python train.py --hidden_size=128 --hidden_act="tanh_gelu" --norm_place="pre" --tie_word_embeddings=true --parallel_block=false --init_std_qkv=0.0442 --init_std_o=0.00866 --optimizer="muon_variant" --lr_head=0.00492 --max_grad_norm=1.0 --warmup_steps=200 --schedule="wsd" --decay_shape="linear" --dataset="wikipedia_en"
Each number is 500 + 50 x the weight over its row's rms, rounded and kept within 0 to 999. Layers, rows and columns count from 0. Numbers have three digits each. The size before them is the row's rms in percent of the matrix's.

# o: layer 8 attention output (transposed), 128x128, rms 0.209, rows 84-95, columns 0-127
# v: layer 8 attention value, 128x128, rms 0.0719, rows 85-95, columns 0-127
# q: layer 8 attention query, 128x128, rms 0.0891, rows 96-108, columns 0-127
# k: layer 8 attention key, 128x128, rms 0.092, rows 96-108, columns 0-127
o84 094:482550470399513496574367531595519511504525501434501536467546519562535478550433471525563445539386567457486492632495529478514553432566525490434467417554463377440499517474493511495469503453511534485478509494505593493415507517515523410564419432419486425487509547514470522446486446523642554487461570542467522541515551490558488521477496503436532554535414493451566551479476444582541533473534
v85 096:610464457439560467458520433457483504420589505578493544481519372387466519557427472576582443455490452515517575555449550506562474494550391576496450514550444528541540541470541531525446509500587448499496526584429555471466505385546491478526565483496509482476406418505499459511440529467481505540533558503615498498500470600470400506557544522432460518551501540559501494527500450462508435507488
o85 086:461482516611568525486450571513517525557392526435527476483550502558525489451536500541491537567562529571522492425549431428462396525405595475529566466513585483507469502564473530376545419515512528539546523497483473486496489544447447527419502470520628500485536563541560527553581469499455467419466461504372482550497475487514577471394436464559457445451471506504451575448526467508432539483511
v86 103:457465574391385516499529507551446500524528469511514415446603466467523516578561528516509530505407534466543574492451532420469514515530501511429564477470475487524455516542457567498462545596490497551440540494486430404477515469465519429460514503537615582495433438452427379431535496590529547486500543581389566487595473500467485443510481598529452469513543518477517477481514435525467526410536
o86 104:544555451475616506512468462460514487489535534565488532586403564448484453407516474450483470471538472477453492491647465538450580428507495523556452463507573544537540443428615440525494449389460519471571451494530593559548417506468544586509510456464424441474494474457588575509411546528560474511522492482490497469377508509530478520489556491479566506429533429554436460506491575487514525539542
v87 096:498475510463513585552521478464446478526561560599529501453488555450547511531480589506533547514441482571575446481460570472341460574522490489463437473491525534470419553454550505463441490555606406504631482485571469431476527469432474526455543488564464530526546485509592521517527425470436413518475509574518467476508478524517482498407449466491544541487521477348416455535550451564524543494532
o87 103:490535502500476453542448558441530483473467493509498481578470523533461570455589432517458465448511497469432557473521428579639499440536502560559532523439500500519503422507499489500473491493429577583504480469442581581539389462523509465511487506442511496401462485423404421532535540454532549458441629506543498465468457479524535500497587596522424420500488581616504502397578530514506530476543
v88 101:551578472344593529495489498518543432471480478406443415525459520503538505451591476583495500552537484488415463500417555497440433593518482533446456495513482557491419566419480583534470567527473512570446578519473472531441483537502517489513494565494493527475552511475565503489537601569524517434472509510583461469568448496457473491422584527524511413503516449498337449500550510556503550461462
o88 098:464467576599481500481466537462467511490458545540619578557463459558461478581521480394571442438493552593597591542614447562580556418554515451551514423525491431482521415506558457506496489550507409460571416490487587481509484446484530514476478425490455448503462425481478558438536432410446445584459573530488483540477499521550482526517523503477493486497443476468557519401478509468525508521504
v89 109:513512512497490495461511509588534488466566450567576458494578442568604496509545543533545497426541488498494550408439527508557561503471474547433520516556513495480556452438540526514566424536461488500379543498457534477495410518484467383468455487484503428617407458605498492463480507485436397505540549465590477450466551533555522502467434552588598490463455428551519470603480511563461522443542
o89 099:494479527464513570491576497441479516540452544479471525439385557485409463534498457518521512629478499490471412544528484441425464509538505425524387493431500481567468501536563440460493491459543507459559470566573417472511605472560584545485496559574438617406553526437528519499478532541617545519466421574431613480525543484501469529517520468456498574475520514465458477436494480420486472557492
v90 096:485582485448520485571590423506513483444569401452504513375501522460539462537537577567536513577484504543525466469478530500401449529434475436484392522528546555513467451496484570487516516558505559506504454467589461571447441439413478514487448467525462502510513555447532513558539384434448524437498556499520540504426473446420483515564523565402520564527504511568406565531477558563474586434547
o90 095:433542517563520506551390463459503495574454476569521573520473492515489633443574447410468462415433460578484516520482419504576610445496507538534538508443517463475486481476527457553492454521481416519614505524455486448568449490555517509514521558449498457451527460455494427488549633526571438568512487542512406509518480548551494510543569471579495444469496460435565520427569431461447430491553
v91 104:421535476524486429439532458452471545436454461472476412592533449557485480555543528611492519545559547470545562469496414526554431437542493596548503496577499559472510492527399570458489523527516463553501540461584423497531445530509568509434442452496443468485411533496498521471569433421544511550457491433423503563510377527460559524526474481554591547436471516491396503538520537449548595561502
o91 101:554468527458478516490466629636503526567499473540505522432486576554505521534526541381515436520503426559434438537507562469493560573575470435457461472462528516548465413518536412524550488465470543426446422500466566580485514495532384547547451530532520529532542422512504523466381510475433481480519508510473539423464515523505438555461527478425428473544516514399622574480463507508556542535499
v92 101:566582510423525494537528452397433456418483431500552576539435512516520650419405499571539497500530466475459441466478540536459494507513441521565561507532484575426451470521597530462548538559560430537501551452464501465449455456504547561534554489557495526497578412471567489470475555344416581447508524453468456511521523535501466473590529475548486536454534445532541504497477567511524429505454
o92 104:470458478547516519482429602469519491521502581433480492475537475524540413500585504557440496469488452533500573542533586470462451489436617528558430470444558523566471543484440549541453401526437566469486477479547548548548409474493474474531453526436608492474430518554469487578523444564541420545500505554501475492480455502578517540443482462422395410557450536431448517472601469551479593487569
v93 099:377508407557442521416456507545562446487551458448489533468479480480496545575509498475585501637486498512470491513462588551428466509511475489459495458479495542507485485564553519558511594481533487518567496473513521474433467403555536495416581475543474393516483459464508585509508544442571428547538506455522567449538520549539543441525506463541446442577643472444513491590547566420413451463500
o93 096:642526563489537459614449538439505513516465544579438451508460499513492509431463576500445513393562564503546498548556470495514572499513463574519511481509523483503493505488476509538480425556381519469434495524496497528537520504476478560548387499505556588536477510508426393440512490477439613415469582514441388450474430448495431536430445487510520507507447528537473518407536521538567589550539
v94 106:544437521622508490497533541554557555557531500534496508484408462446499460457487410513437500470541511409456474531493530382555536484534426492526555368501537531461406432454486564479615393563571457454608435426559546463536519484484498531495527522439541473553465499505484500499540563584531525517535477438463492508541475435590513435502450541533479431543488518479473593426490483517603546458456
o94 101:558562448470465583495530463498442470503502467510518504477601539531514496495432577508554527445383471543514446536502472560496499538482541462515480619453489467501516488482436432560498530455462532620446512466394473441528479544531535448480547494487446558465526552538558446529442471420557501450500456473616539512415557408395592474563540425497472553497557499492549381605527450521427501555484
v95 100:588476447408617480489499444529551473532523443548456536485572486499473435492523516496502467432524591516491501511412394506532494500435575554504491456536526633433519447538553529526524480479406496438333451513537599415443492528444586436519548499558424538522546490425555440500522496525480521529483475515491509573587502499443478465539457517508474488587449476512515556496584510430546460591485
o95 091:467477510534398480468467586522492508497501507460529496480546548565470449470458505490467474576476417480410529440599600568463552540594487508502504475445455427496505562508515546432437448522502503602573554517512437655488479535547410510496456422405558498519424518613536518504447516549470497447532579513468476416458478514477528530413531485423510498475546584454538474421456537504513587474570
q96 117:568494426528540580451488468481505455465540409484468517478526498508556424523482474601533587466531514472417523574578622519472483483488469475487437455496550496535566473509475561511466429533546519525482441501544574506553525509546501531439502463490444468380392433536450595427529474603462486433402536449427415587523467514530495596515549505455500566489487541522520444420565489456550556461582
k96 117:517502430564539502542510540490496579388510417511495528452486597492528450478485526596508487459538524404448552523527633528560491539502489429501475412559497495444576487519552500488565452558459573450498460522486510508472454506490466452518469526481387512535479497435450590458543516521503421461514518554475539497495486543635503607426599362465524416454518526519452515503455541465454489455608
q97 125:448378505497533596530501513492526452484460462546461449514544554521472525513504467528507564454526508425672458447555521404535440452456469440609483463458454491482483457543572463531557528520511477569475479435545565549497456526545471525466544481555530507368480540556529527514511446531466507494559467435608489471649423539443455440478447521483562558449533508591470498481489482481460397478552
k97 124:486438457542549386487487469475529527485479420508475442497589576543568463426491531538480539524514494410567472389561505433507446524433482559523390488506482482457489489502549467604536544612534501517519528505526531472503472484515589540457524376614551472478531476514475501494474414554473435557628519455552555506544436552517504428469467477477457506467542509551464368537476501560418492502579
q98 122:505491501463562456434508523477543536526584373512465538518483458581484427537542463440513521547528571498588464409496463484518480395508549485561561442516476397498443523459573462530520515514567493514546511520518561577523474516449517468551584437492442482376422472525467456463454484565446425594521465536509511506432557534525467486531604499432627443409491497544524444510451498493438482618466
k98 117:451460386512513486450441522456541474465558492529525563438516480641510525506553442543564482524553642497503390426565489494529551468482445554556544451527464483512443541521499509485492665495601514547497527492501562540523400519511535449512587495452528448487398534476495439498414548483502462600505402508544556416502509512478436518500531424510547585483431528506431513463459511501509475493453
q99 121:484544419471555496496508543472639425474527467452497457588506451393464558611493377577480481475530543559501552511525545549463538455509443588568486573549472526518439427531434458468504450481500513446503547540596545572458480493415530536521555493497355453454456512440501501512555503534426454529484429577569524525448454499439465515473525425543458479491517531605492562573462512505442508484522
k99 115:438531441422541555558535527543521471388477485496530495508444495426512519521510366512411534500499517445506516463562597516499516504484395563545497508507493500471520497490484438499464477535487539462453524479605497629426496488501494533433527536502567556480481562416504497482568460528477446528565460606532466535403474464440461561433398491554606531432542545555515527494426594630498562480496
q100 141:524524395490536508421496579443474470425561495457464479549505471429487388390522353482540492490548438517515537421552483489497518492647466566505471561496479504542565402554565453593478483480526463545555553514559500602450490555451511539562481508497525526489463351516576468511474479533484496442554418537491517521470422487564493517479497465515576522452528503565536481446468548462463480527413
k100 130:485509426481554474412418589500533547503459523493498469485475495442518367535502509477495486494457451527529526421510403490471427502469488471505559456555455561545529444497529438560519549477471457537580518528602611575485410569538566405518492553527597522500537439474592431577520487532406473416467405543484542497495481471472550514434503428510501540497476551479549571454354557476476485492524
q101 127:515429366543574432463548435423448563376516545564455524481412541505599568473443445480487525437456462471465464501477398512527498481550427531514569478449560555549512461492484415462536529496576462558428449532510571547511490455444563532529512472497508388529439488470560577500531471530534491454420518469481564415488486526498570529540571514510570527475566540517509557454561580410547474504473
k101 120:544513470532640433398467475507429487474448511548488565598408504485482613501489491514430528408547442454441534526534405534541478456462519488480492508452510521523548480452495462418592562528450455497459468552456562574548484454470574539539503506550473514523575459469557532453502480545461429540376526493534521524555492491431555484527565470526486441357591497499462537518524574380480484502519
q102 122:509529487446435494496469421450547364433441572483590493559526528531511472537412488550535525543439512538508574538570455465569572568430487569480515503480437488432473516524456534557543572508572577443432471470547513514488499444575458504547527509536510470507605497551459482509504494570398568490472583517560382461520430514411540497500404485459478484552571504426556401495460483525492565448447
k102 119:475507497534533527503528458502537511408512487582530484501536496424599431536431476484539471515466496473508674432560510597561532548516522502443479615467486483482523520509432561513602492450479522476582450453491495525492557450549518457459493470510418525499555524524390530468460539480421457591521565576527422528525487494487433443544439509509436501504544359525517429475407496563518541476388
q103 116:503571472521463425536425579389483569496511515503419477535525485548440512464469560535462535522559474548550501585445494415536522459664466523526459528437495482610480513455521526367549447466402516511476517459517562537484421414432539533532527517552431540476520496476499401456436486402447521489523471493524435473530484591479538445567479610532450490546534538512449462483580491438486518542510
k103 107:424512460482422423563458557490534545553470566546450493548492493497434578501555437469537445516500580484576516554508600481575531450439523575510457493442482533536483460501488489439595495420476576572528482474518457485454415371564527498437468568554576519463591483499536474490460538450557551430448439515604485492512551489549556447456443577477395465535576481498505466507474587444468521461577
q104 107:536571504509601571577507559480558460527418581498540519551558510459494565474518472450413546445467535552496529502549456546528482453343472463555400515483473589473417514511399469510508490512444501529443471590414498492454549444505487534464505588479524503450492551600457519515391495526483532461404536503514552545482506450454487436462520525553504497599503576523538612485513430573424543487511
k104 102:520578478507552539514522456440509431437539447548458456502449480415420419511486528430441516533559468499539452473566549549537515506440467511480416574457568489520476547357509422494547446472475490467499530550435487483422590531462516557510427472526402549548501517580496497445479510453490535502443525506551512546384488548606517527505420470534614572439532530495511575505602446556500589450552
q105 106:545605463588540431544424461463471464482540533480408556487497427485528441526444660461501454555450474431579545487482586450482494506450518489517560518533473442491550428528531437550471438521548463404512544519534525493493423554498545503559503495400406500476549537587524453533473443519516589487457466482468479493393480497464557513540466474542565456563545592426535475453526569595474487582497
k105 106:502484521463547557540487502475498483565475503538495461523461343524480532619421502520490495546415524533569531442393519487462478538494514380462479522575452472431417457519390477580514493525550576510484499561496521479482480440634472459536513462419491446486505551537527556384433466487496517518434541520572596488543427533500545539473573591540470491496536501518482546379500587547516502508476
q106 115:488460496544509495544579551479543444459566574452532499530493574597469512456412517520519386469543540477550470474552537537462565482463503412531464461496505534458565471517479472539459533391399478501507450521492548566501500437561403489540500441571481539470424608470518528572499506490499580548480544530483487419446494513556468499389528474433503583563487514428556445507466346549568585441472
k106 107:518505518493560516568551486467590460523553558507482488561474471569421409441450480568481524392572527492448457456519497506454555529450504483498377453602458498438550537536474527527555502463423544458498476576466594550433465443516474504530561536527479613576450489579514515505464551533437548493477536544484407498494514497499518447556480557401583591509562422448512378497460434529514555448452
q107 118:533452524512522508489443533520561565480513476488550521468474400535375422455491568448439540586452536554483510488462471509564483584472468565487396539496530516497443566532454587504452420450526474527492567528559459486554493449561619453530497521559466502480511478605394467502425490513417540525483458541509543452453511541603488491539435458465520542500459617547418428504509592595462533445533
k107 116:465502542518484546500443503556558539561533510529538532405508459443513446547524551439392424609423509576464492479503489495592411596447486492580469420533511483460450562428404570496447530405495571563504543569527405482474532386545545422508548534546578495558506488515499503477529564477497511480470461494467508482418552530576475511498499401598495431526475501513377436489476497504529529493467
q108 116:540496519507494451469523489492489577456496582614399431554448599552477556406406456503580513487516453434498416421444458478448425491548465594490517496527456580504516498533568517597464520454530444471491508515372486453518520608426560477458554468607419441473453530511571568472556504503568508515456465506461512501553481520579537527535499508479454575489508465491520445511530465488448490615452
k108 114:577510493536419478454501509567442645482475648513464454577446572491479534414483473494553460464501503524453422413445345557515401519475390536474509507534485507532523455571521527523527527416527480466518442524445485488446437523460503532482550481603489448522406504502646569514539511534544488525429480489477491463568492529548536512509553573531457536469493523495488510545498482441407517525546